config.toml
hidden_size = 64
num_attention_heads = 3
num_key_value_heads = 3
norm_place = "pre"
norm_eps = 1e-05
qk_norm = false
tie_word_embeddings = true
parallel_block = true
init = "normal"
optimizer = "muon_variant"
beta1 = 0.93
max_seq_len = 128
doc_mask = true
Each number is 128 + 24 x the weight over its row's rms, rounded and kept within 0 to 255. Layers, rows and columns count from 0. Numbers have three digits each. The size before them is the row's rms in percent of the matrix's.

# down: layer 5 MLP down (transposed), 256x64, rms 0.131, rows 176-255, columns 0-63
# up: layer 5 MLP up, 256x64, rms 0.266, rows 177-255, columns 0-63
down176 075:099133146127153168131094142129106139118107170130086117158129144163124120119122112145140138150147090094136071120135086161090152122110167127118151060092148115137152146126119131159102131152128139
up177 111:121135142141116134139106096129079148090134142189102183093153118148116139131094122119137134152125127139090107168102135111152096168114104151106117144144063141144137134130174121133101123122115138
down177 126:198129149122133130066120074128110172144131141174097118133102121149099130135120133153097151118134107151134156101137132092108121120168136139109129146115117157117096161114091100146131150140135102
up178 097:121125147189146107154100133066098156146139099128133106145154112137136144123109139098149112146124110137118145120112103088095058126108154140096118141156123138135140113153121137128107156125187146
down178 095:115145132073075157135136139157146127095105150149119135121126106153117127080106133138138159086131165101122126133146157167126165097142120095140096089134122144110110170158116133137165123123090153
up179 111:141134106110091107170156146152155157085115164108156104092108138163139121128137126115179171146114148117118123123123132077123123138108121147126101136108128080097124120112130108142160132101186154
down179 115:158153116136140066127146089120162147113123122130095156136077125116163173144111122115107122170127144141128114106167122131185090142108098082149139114149143122117116151098153150127119135112122157
up180 094:111130100135125149124116123104144172141116142124110148119121161113085165111130158133115072124142132079097145169096117137110101119132153140131114117198113141163138114116126112143093101150122182
down180 087:109108123114111154135098116105115111130093120119114131115156116095175129109108143123152127204107127119129141136141127106115124145099174154090136143130149114124110120208132131149137192127136119
up181 099:135128126110121113118141122082143130123126117103134110092108177140145151086164125128132143128176091178109094097154140101149151103103149129154176094150167117130090134138123127116133096118111166
down181 082:134110182142107126123122161131141154094140169117134148114145064099147121165118145144160110152117132112142122123122077128141134124138122109141045120127116162114143112104075144133131116144147124
up182 107:145148146127133104118172124127109156123110112097097112155142122118117112128046133128168132074136122148130141090141162120140132103126157123134115163106142137133155102108102163166137136103184121
down182 110:106179128136108098104117132096114151138134116148145125097116130136132141114108122092142108163138124147115137157116117138202120150182101088078145113124109123155148175153135125130093091133107117
up183 093:149133151117145077168098140126145185092097161106111154109100157159144161084175103121129136107133164094148121126115148111116136108131106105138120100122116138173121153133127141137110161116118096
down183 086:124147165084131145147103114112162110189110134108113111105132109143132163083120145101160113134131174127136082100141123147107122087148171109130161100146146126124113117123138107179135156112116112
up184 112:140148143109167103114107130139131109126175122138122108108141083115119134131101158122165146131061154144118114126101120126079147155100134101130121126157116135137121087106175120176145175164115128
down184 116:120144148154104081180140173144143117130142131135118175153153130128130146132130069097123102167132100120127174129109113123129100139155100109131101120133144123059154110121143118113135102136086123
up185 099:177125111110128142100148145142114164138103114138106185116106095148146100138154128086153125135113112128143165091131130103126132153104138117097146116101120159122138113138177090129136129076144184
down185 109:138098136070142128163147115072102135109109158167116129149168133106137137136106141096132138116104133110137143140118114152105107106094133113170107170136096135106117124138088166124164150174152125
up186 095:140142138135157083152136090149161191113096090129078154148142187138097111130101133129151176138117132124152133138144143109117145128148151125138120120125129097088088114114153123127090104144118125
down186 089:115104121128126125151099143131155105136120151124085164170136123120113138093180115167120137108117176129081104131050121178126103126123107137152138142128130143158115110100129126162111132145123161
up187 096:136098139149107124147155117161108124124106086140113134095123122130134144099149154112126156125117135111143101136129149087125123150153221118152082125101090158127124143115108123148121152190138117
down187 100:142099139131125159107144123165150123155156106149137135155134130144101064162131144144107162169088113120142167119129130116094116140137126067116080145137148127099128108144084135121110158095109120
up188 112:104106110127139098119092103100077149096117144158131161140151147131152122158069144121126154093099138150136141159160139126095114096127132166113124165146117149094127115118171134105102168147111114
down188 110:122127097099130157138165165128150158124149128133134125083117126157096177106151140128131092153105095162156122131077124122190146147141118108129106144134115086112160104111154106129103122119162104
up189 102:178095139132130131141115101165164108081098133119090096181106123135150143118117118109147087117164144095125112125117120081127155124104161155107142156107126128153127121173124100106153118143158143
down189 103:169119115178101131106143146117130134149127183125152123106134112103102090116125126148147166086157152120108116106126178134105096130175115128112155152135087117133151105130089145169107132092131132
up190 094:118145134090120133106082121096109136125106091122119107117086144150142144151126106109090070110157126136141114122139154128173139151164116146123164101138114130130104115128147202159120158123166124
down190 092:137096080156119097150134122130140130159140083141130115115166137090108132117141177161147152096089122114096152114135145139120115088081131137142180107088155123128131130119117150148153158142139088
up191 085:101126124161127108105151108152136102121134086131139131119126130117105142110145098072168131124118089101124092129122121141172136112146149096125160128149139129104153104121159070126181179136113166
down191 080:137186122120127120086145106124148099135144138108086092126146169133133146148152101116108097157120125158101094126090096116168118114143097102122117133113139132148096138169154141182163157118136114
up192 097:180108162137130132149113084118116191128144156169105163172119140138108090145109103138110140123100142133103120157129154122109125102113130130102103096127096112170122114088173116118146152117138121
down192 090:127142123114150124174134134093137101147150135119150119119127096110143187143165114156157143151096116127113120154123101073170124144088082168127117117125151103134130104136099136130084156089143139
up193 114:156157129159111105055124099090112144086115142147105126100124103150168158152136097136127115139119110105126121132094113089143131155128139176154154123136145098126129153143095137113145187132123134
down193 115:197109137120168127130105156149105119143143137140165114118167113083112139144106115131129099104130118118132120126147096094095103161145157066147131172148143130083133149098138132121117150151119148
up194 099:134125083154139122138136138195148113132117138114132099126152121150144163126100135103116129080165104146144117150123067087118090128117123113111112135116131131122128140172150165124190129091139147
down194 097:163123128112123118136108117149143143103160099167115125145112130097092129119111083169172157085108132160157108146111157151106165154107134138149113081081093143134110132126121129129120168120163110
up195 095:124151153129141120132154134110161139140095119076141141164127093113141136095156118142130148084103116136095073178160149154129154099134106175168111077125130124101146125109127144107126134127106146
down195 100:113131167090092181138170142161164121101147130145111150141150138131143146113175149117157103091165124108122118158108151116138109112127089155160126099126124132099105139132082121108108128090102147
up196 106:137121137156085132160092121093128102135069156147132113138120116150122125094101124105166118165097143157103152137136132109112144132158160101152116121150137094141132087105116162136099150144160182
down196 111:084100129129105134110120139115122189125145143111153176136114107090127145127133146170161112126143131102138162114123106109173171131145095128131147139108089110117149130121104148122152122053125108
up197 101:124127156111152114125157118126097126146133172128103106102160123128152103108131165099137135076115129156110110090151165140113131147142137139147141146156095121141078162109171103118127180079118105
down197 097:086088123143087132173109137166134118100080118147177146156104120123097133123134104134145130163114164122136137118100150114126149093152155128120095131129127150147121088173077133123166113124152125
up198 046:176178139104128051127103162123100137125136095128103131076121114078127109146152162124138128142083151125109169115120118128143124149121114135143151136113169107139126106165120141122137137107152147
down198 067:092127123087110186147125118145105119145125170106100137121123168161098135130137097129172130111125078104143095109097118179100132122110146131108136116091162109150128145142124140134110138163167098
up199 085:147120126099110087093138134138113140100189099111155139119141155113135135097093115115136150132159156130112130144152118103121169139146145147159092096123173085155127146084081113115127132122158103
down199 081:152123158077155081151126124146128128095103173136111132155142133164132112152145125093132113102165141136162101110138102151093154114123157104103092134119135132123126124099085163161090125142120171
up200 093:157147126118115099151163172101122145099080121091155153140085141139167145135142110148135102091153111136130094112152103185124144092128134087126120134116119129090104114162150103132148133107158130
down200 097:147154110148143128145159115159152128152122091137142111146159105119134080079119122117140153164104119076105150076152140091139130161135116118168123114152130129075129137162114163104127109116105112
up201 104:109164134105127140110133170133167168100088102156099148102145145106105154163161149156155157124127136128090135109182139151146121128135118117147107097106112124093111106130074136112088144140132118
down201 094:128132157101143133136078126166091134094128152114162104122166108162112156132120174098140095087175096105157121130131115089096159183130123120122125124120119135136147127138140113151140085123109143
up202 104:143123152129129096071125112142119129132113146107114109125150148144121109104158148127094165107164158166094136153125146104147165091110105150143090104081112132110171142120099166097150154156115126
down202 100:106151092153102162165097128145094110086120089135086142152138145105141120176102106109124084140123134097164160138104151116109130119119150143121140146150114105112132120117159147111123149181090149
up203 105:131138142155132116110132123131127140125093131174112138119100067171143144074085124180182120102139104153089130140122147123113136142121124164125160099110113110128120130101126166078141150129119131
down203 104:097111108101128151106173120117109150119166135106113144107134128119127129140175117073120123137090147097132149111156133136123146128130127096123113162118125154184117127138101112193083162114158104
up204 100:158115166153094122141147115108112166135131115137171125106151123104168117092120161151162142087115105130144093159150141113101124121128163106061127087151150113112095111109148138136136141115101148
down204 104:194161097120137123135149137128118076146101120099116110119142119102136123111118175144122122151173160133140111144162115138125133117087120104120129127092139142128154136100122147094122096137062174
up205 087:129111089094152156122112113120152142102136126091131138120147104115124134142072147118128125171142139142151118162147123090159183126130142139135133117102120072105152104140134111106179160093146085
down205 084:124147123059164121127160119103131150093187127096116100175102138169095122102152134142125132128115127156107123114120155122138100145132144149119152129105148130106165062143131142126129122142090129
up206 101:118165140119083141129123128142155129135105125114134147104152124124077125150124117063117133140086166116084095135152130128103127135168152151148109103148103107160185137138146147123148105093101151
down206 101:095102124136088140127168124065130116142131146139102106125163139110111168127133156138143139143094121184133147142141136135140133133092110157113123108115095097121165085095159138130089141088152151
up207 090:100138156102127141144113102140151152149126109069141106115170098134117082123130133108159111094148169120094164136137116160171120108101172114126115117143130127096146187131115107101160135130126137
down207 097:143181101143106152126170142126152147146085129127096154124097106152127155161152086127087143122122124179140126116146136069111131131101147155128120072120119118122145153123105140119122152124143084
up208 102:136140124135139075141135120125169157131108118091120094165116125165140121153164130098151141114175131155146110135089075125131140120090106100145075149110090129140126112126123160105140109176143130
down208 098:133119146164103144151125156176120107064106143125145154131160089099119100110113134111103171128148114117139118161116153088120109132125157085157156114136149161133080121105145118131148118166117110
up209 097:120089153145147100127131149161138158147119151128162144116135074137130133089114107134101141122131105103119104107127081084140109117168126159184146134142129112146138106117146101141102112109196117
down209 096:158141143087196140106130096122139126131132126118069118161121155118132157117129156148107125102119095148166111159115118107109128127118127145171163107124146126115143126124105102088100121191154116
up210 086:167143146151119154121122129129130142043089111068099094122093137138123110136166097160122121167113116132122122126150091117159113121141122170142121145137120133136101112128132158147117119155146168
down210 082:156143162111106173105137137178142110118087170145159084113107084148120122157130138178156092141122104115157113095124158097111118120120107114112108144109103133140136162137143115122137139087161132
up211 113:099100164125121125116103118103095126092113140149136150111088135119154124137120105137117118144171131170101113196161101120106171169137129094145129127125091131150112137122148086103154104167116119
down211 115:111102111109131140132108129131152189093156133096103092117123151130139140132144091137131100130178159151153107163113106124089111152143148119115108135157115143119120152068102155108172157117116157
up212 089:130121150182159096176113106122093150136150116120131158122155156120123154166135156104132130138115064090116130126114139100120090116105121131148119061137107141126127148146147165118148143098101133
down212 085:154133119100086139129163162141137148143132149143125108092170143136094129115097113119133101121096155096164140094150118093131114163127123106126143102112168106135146156126107099097172171089145159
up213 100:095139123131096095099131112132111147098102141123133145131115149113121117066119106144115104161096143118156133183157075132134136161121095126153075111172121122124161146158149143108160140156133121
down213 100:095133104114114129059119144148103117105117091148185142116119118156089115124147130117121113158121083131136150125122140162125169166134124141135135078149148141126136111129177131140109094135172157
up214 106:163117125158098124145147120140129142103119113095121132139126034139133126096137122110125173121138110168143120082102108132120108112129179142120120173121129165119119103131177136157136125135136161
down214 106:106139141126109119156115114105112089119153170138153102122134124125092128074139117149139114144141149182147138102149106090102133115070102126132099178154137138120142096118110150167144143133174114
up215 100:140152094151147124119100149128125163086121067165153141161083124111128159146099111091124107117135118138095130103130079138122161115142147144169132139142140151144175134137152147120128127139129072
down215 094:111125125149127146113137139077182152132137114113126134094100124080131092164124130166125105148148166129125133154153136090133123089154105133105118152093116124151142200086112128123148127152111112
up216 098:122152121108103113129130141121126124123095125125125109137127116155118144075148115125122146182138160133111116156167095139142093128105158078102099132139127114126159152099165137091139096134116208
down216 115:134124076133107105149154155069148108134168106142155136159148126084139170121136128134081127140150091124160141127148173103101158083114139116104127133098139111123167119144141144108105151125111122
up217 050:151152130082098105130108135156093158153118140110114133076134133076121123133116154111138135133117082145117121140126108140125171148125124128125146126123162124115146104145161123066130150145205144
down217 069:099109127144147165111144100121128122102139162141117122167128160175125119137105124117172131147160140102154094110151086169093111115109164118145126064092135120123135139124114141185120102139120114
up218 102:159135137160091082151148114122086130112128152108109164138162105130089128191141107102128127119101118138110167147150124167090143126120148151148093120105114150123113095126124157152156130088154117
down218 106:102155160110134146075090117155086123111127163120143118118144132128080113132133163111084169119161116132125113130147129136118137098159154134154108121130129164110188127140152129088115095150130169
up219 091:149119147152109094137125173150123085144138116091093116101103143142130138121148121072141122134137115116124151103113110135197081132155149120172114093133119118158148092112125147164140162124156131
down219 094:120134142144150162122106125097133156141126065129151159125131130097141107116091142159114123135127131115108171126150113137140147096085112143117129114122193173139104182097152106126153113128084118
up220 099:171138134138120109165130164161121132149106121124143100094122088136132059113126142088156153159108151132132095157156111142134123073137111111134101140107159147129131129103098157151130106094134164
down220 094:077103147200164158130123142139156094100122088118123141090106131133147087154138119127155148113120122093116107129096114145114166150145117135153153138138129135103150116145114139126139139121147060
up221 111:158107135139169118123151137135160127105118167121112093106115104133165121171116154137208147102116104129100128136127125052114132115141121129097114121137152101125123102106142148125128148115110175
down221 101:108158129088158073095144145091138117172108106104150099153128128158089141142120152117137131134143136163120144116156113110099170130142108137138139138135124135155149128114049099150128122126143088
up222 103:130116118169120113141130180170122208112120099141122139150123152146143177114126140131128123147158110127097128135118103158152117142119094126123127124077105168109102086096147140125104090134120133
down222 103:110079177086182116167130142108123121129141126103109134123135142120115129128089137103110098108159161164146116133143181140136131138095137121091162124082119145139111160156130109077124148134130127
up223 091:161148124124200119105099143113125155118142061141118131158103149114116113143096118137142094122150122145129147137113134108155119137130130110098165098135187108122183109087096143130134151130138136
down223 085:132140156099085095119163145118126130135143161107168162115118093154097128117115156149164149101125115119119069138156108184093167134108104172127111149114091127131105117136161137135122125129116151
up224 085:114101125150128157132103108158119126103138103100153100125116141088127125164150117101154118138123143205118135173170118110118096171131088113150116103133116143118139086147148145097085132138138103
down224 091:131141122129151168106109131142138147145128171130093104113142186121125143096136146117097112132162151097123104071112093099143106112148143099133162143086108122178125141142132159124132164137115084
up225 095:181112137144110139138137143133107098138130125140123147146101075168134139101130094109142090095136148096118134173120108178136091148113158095129172146160145134112136118094152125083145121145097129
down225 095:134166130152176105124142123104199135154111145127161128090122099133130104129133169127130093101098120115130107096124094148116147123147121115122076153147110127138084179145126110146115141106146097
up226 104:111080133129121102129068192148121150134153136113101175114122120127115160111159118143143140100162143139127119114129128134092083143126125135147119160115076129124126129072142143150150174134113126
down226 105:161192093179129123105134086102125101141133124101109137138136139116104114147135071142122128092136121104125148117118162140134134113117118172097150104121140116138106113135152162130163147078140173
up227 106:096102157152147114132135142150125194100105126150098136133106170144128133116154177187127107129112123157096135154121083123107142115073113141127114114138081140125107117125154112120107142137162122
down227 102:112128132127147130130144143102170115071078087138115121162135143113187142115094139129175098122142156132123114096092127129126132137165116145101146152140136153157148140096085097142124161118116099
up228 107:129087136106123119165132173150125151087111132115148111107150117148111153205125110112141145120136104146117146100133149160142129140088117128154125115115155120076107073156135131115165101115102120
down228 106:129147138157131096081095175137135136105148146147125171150124131111135111116132150111143095152114138126095129150099137102129140151146091142117129116084139134163082162148198113115089145110109141
up229 100:094126116126119142135092140156143117123105153108099118093144143119153073160109147128153103113092183110099172128134098154138141138114129108146110128127098143132187141136179144137161142093109139
down229 097:170091145109099124167172116171147171104092121127134152143128104146164135098098125164115157096131141134106115144143170111141106110085150132141124106113129073140104141140155141125118139098125103
up230 091:100090101123138100163141095122125119107093141108102139149172140147121108131143150110121094141157096115146087127167132110131156126133113148092131158131125164078092133145129151100196123123136154
down230 093:113156152150169126154149069107159137158130123110126092172144086100164092111129143102101116127160118161131120107090128112143146112125175111132137096139144129116155128149133123124122093155126080
up231 098:136102084123171166136118139124123144142094140096096139111124147109126122113158135107148146171145148173121161099102084165138114123096138109114100152159114143085111086153113121129152154117102161
down231 108:133135072119119111096143150118119147186128128172133145106124137141158093118148144122104114120116141116165090114140111100167117154164112113094131135134131093099142149164134118152103118115200116
up232 107:097104114121124089183117121139134125113130108192101139118144126121104072124128131109173158153147122130118132128118127109092133140122089089173130151113135134100137127123186145123168116169118140
down232 096:131117187116092142125087151118108128109141154148096123136134154147150102111130122112132130146130138143116143164122108143131134123164111139111066158098101115169093130143113112109174140111087187
up233 094:140115151117124138127113094139173119115164088086107090098129109129164134103173112143127099100143107160110119123120137140106151145176149114148124120119141098105176105128137079173137145112120163
down233 092:135092114128142131130138116140151127153119145156195117102112168116143093114122138159142103129147121127131085063165080137122122111144086161125121130143137147117132144110160089134119084156161132
up234 100:143129068131119121113148160117152166103124098091122124122132097160106106152129171105131121126147104087100172102149122118166135146080145104161152131089138123116133113155112136141149164166140143
down234 091:159118110119160113083094141149175149168128145115090109116105125143115153113091131104162154125153120133132087135101128114106132163185126128157078121154131164107099128137150129107095103111139124
up235 107:151113145119126090121173177109129162148137144108114127136158094103143130150133139131195121132137098135114131088136149160139122150057100116160125119087132116139110111103153098122165136116107137
down235 113:092100109117152126119133161175124135130118095126114111153127116112136137055135134120119125143101089114151177134072115158133153112170165111145132142167125150137113103137143155149133143084121107
up236 089:152099156108122106118107113138110124135101181139130125132156165150214114124147144103162144071099130114122150102150123128123122160107111134137086143135103139117144126143093116114168096138118121
down236 100:129172120139168153128105156153146120123083127162099120179099138122109150106099128154100137109142132123119174122103128140107158133155109072161136112106151154105091098143142104139127136152087146
up237 095:109176134121143111088154109132113155084104151148090176127107138138194125126149144146101130157120145147111067160111121122115159129125137110114124150105096123162107112126153085113134116143114128
down237 090:082143103132102108151126127132125124118164094104097143158123144130128139125122102096165104085153151128117130131130139148165117129176138153128166083090141125090178155130105162092117169120126117
up238 100:114143127124134123122123134090136118085131178104158134118147118082102178186115123096084149145114125107135138136163121130116086133106149121159081123148143191156132124129130122108113137096134141
down238 103:131095117140139101134159150117085135129156127101120126102154102162120137178146131162096129109150144159084133095145147143170167105092106148126151116133106129136146114101175081135090104136119139
up239 111:160127164114105120130120160153104134117116177103139168132150157104109114119138131121133130119101165098124074081150178132098140083143117101155114144132092148135102140117161152127138137085141152
down239 114:154126123146176129143097082134121133121135134126132122137104166143121110130105123152099095102137121157104158112185159126112110155103171091106121090141128105095119114105107127104141129152194159
up240 097:073153155139127133124111138119117127168109135126121153104130119121168128117120137083150148061117145171104114154110154108143132176127141164139109132113092127077138146127155117131128154104096085
down240 108:162148120103095183134129138104096107115140145156143138134158106077112191103143129116126134148140124095106123117124131121124127112182129087122187122156103130134145137136080133120124093128131163
up241 099:160135136133145131128138100107089093130114111090112076133121092178189117149126122117159095141141109144121107146117119094122157131078131124135143132162099132124086178141142126124130154133146168
down241 095:108148102166110119103157116129131124133148164131156114161120089140160132124150124141101081150114090144132178119105142095133148122118105138074127145091106130169115131159137074139154148132088130
up242 093:162142156172130137123116077101119155126133122126053143154126135111160108131095082125109134141099154106165086124150132130177133115134189133130119136135132123147090111128106113130103119121145138
down242 087:118122103145128116105119129127173121127129146111118121114094148125143159134134107098126129096163143093129147119112135133107131134173138127097169141155080137076149180087124151172088178100125139
up243 097:134169148101130114154138126116118149110079156146094112088151110157083102132119097104122120140141133143082131081141133136175118134123136172119158151156110104127133128196142140151127115100120118
down243 089:143102130132141120144126125092096116135172106125124138123151200119093099125159169125136106097124189154154153101123132156122137099123077106122131106144145157155139135104117085138117101146111133
up244 115:112135109131112135132139142132129139148152108101133128162114117110115140114105159104155141128139129144092118137128104125144127126118115118197094111118180110100158129134181167084137160080088179
down244 124:113166114134126100113113108109117133131065163135098154123098139140137146111122118146125137099154165089142148163127105144119105108133114126096138106124102141175135177079102141144133151146187146
up245 105:139129132097096123097125077113139149140123140112127113144174107095152129115193132079156162119126125154161107133154162109165120152140089095138144110143115178121115127122137119127108140155126085
down245 106:117115098154149134125128150129110113119060101154149143121136133173141099113123149184133180167154094126112100101090118151098124123086113117125151102111121130119119085131139163129117158145150119
up246 104:135141144097158076116118132140172119146113143170089098097141143149140117145116129077147091148168150103097172130096135095123123158122098130121128131111153090089146154163122123125151117133149137
down246 106:151154160073100199095172122145099150134137166171141119096106147124124139122134133130125137127122139102122151092132113112143125126094140094103121084148115152119133136132131127111155112160077105
up247 092:150154132123133141117112158153098101167121123138158143114150110104104093083152114160115127122135172137104127115131072126074122162179113151169109125124088139109144122082143110115118143127154132
down247 089:106128139140124117110131146155125129129178185158134156121118136117125133147082105098148101113115150145104121141162090113136154085090139093121130100152113102084149103175171133155104141136145148
up248 095:125108113152208165099126132142150188140090159128167110084147108099140112112148095149141127097113098108145130110101112091151125143141131130119128126182124148117141091113119120133135131138122122
down248 090:178133172152097120118109123116118116085183124140086099146097134143137191159160121130162151115165147109124126118138113124085112074132139124111108131105143128127115154091132137103143124112134123
up249 107:159143137101122093096130081141179093132145148098147107146117116137126132124117126122187076114118124101152097162138159144108138117128134158127128153120102135164132090068152127121140158129146149
down249 112:079173155133164116112123120083111142130147098166130147099134125075147095148121116147103140173140132118093155150129128115097175137135085136099119111121130130150080167153146115132134122139113145
up250 099:127144148078114125149148083125080172118083123127150110155159133111084109111145138102124141117106142166144146089127111143187149111149117104150127077150143153131116119123155119095133138151117122
down250 098:129181148184114114102120139192143117119171138148139120128114091142164096149106100119142102131095107118113146107145161113109132120122130113121126138103137116138132142128079129146112144130188080
up251 092:132133098093132142144112157117132172115122103116106116119137133117110151113171145120110050135124149137127143143154099121128069116147142148154137165095129139109110138101132147151116183174163122
down251 099:088102083137126098150160144119127110101168126146127147125135125150178136132127156131175153156133116141110069133139117145131148122164105084127164125124115159148123096079132102112144157105099113
up252 102:133132147149103137134080136104130139153100111099152126117134151159169124103144101156142098115122134138109059154106134112107145130173110133129136114123102106093151098161105143143147099126154193
down252 107:129136116113096169118149124123163115137149134130072099156146109087118138161090156130089172112090154164133124116162141150136090127097115112157120141113112128113138146160169136154112118131096087
up253 104:112134086105154144118126127145136143162163134094066109125151086098111099147129140144169130132157159166175153159148118125157139139125135115132130113180106126095142087110106114122108164119126121
down253 106:161132105122127113152084150117126128124114116087149165148116119147124173113102163128146125138114116126098100155129145111177101145110158105131170115111178145172145124086146134140135081119086145
up254 088:123157166138141122139108098143166169169144138099104076124164115146123136103149168125151138109105119192121119144126116113148133136166094124106113070136118116136115081140094136151135119135124109
down254 080:124086149134145114116126155123123082080171099117142140169117140113143131174102115078161103156163107092136168144127102112106134138094152133121133143092154129143174122126100147112134140105127112
up255 092:126129156126110108123108119128150096101135159093144089155087148115137057147109136101128149122100152108108118160134103080127148111117163149151139120128154162166125076116120172124118147133125149
down255 086:117134125102155147096125167131134163167071120111124097104078142162112133125115147141125123123168097130118127120072117111138128110183127136117100142151124156131146184163119142156125113107146107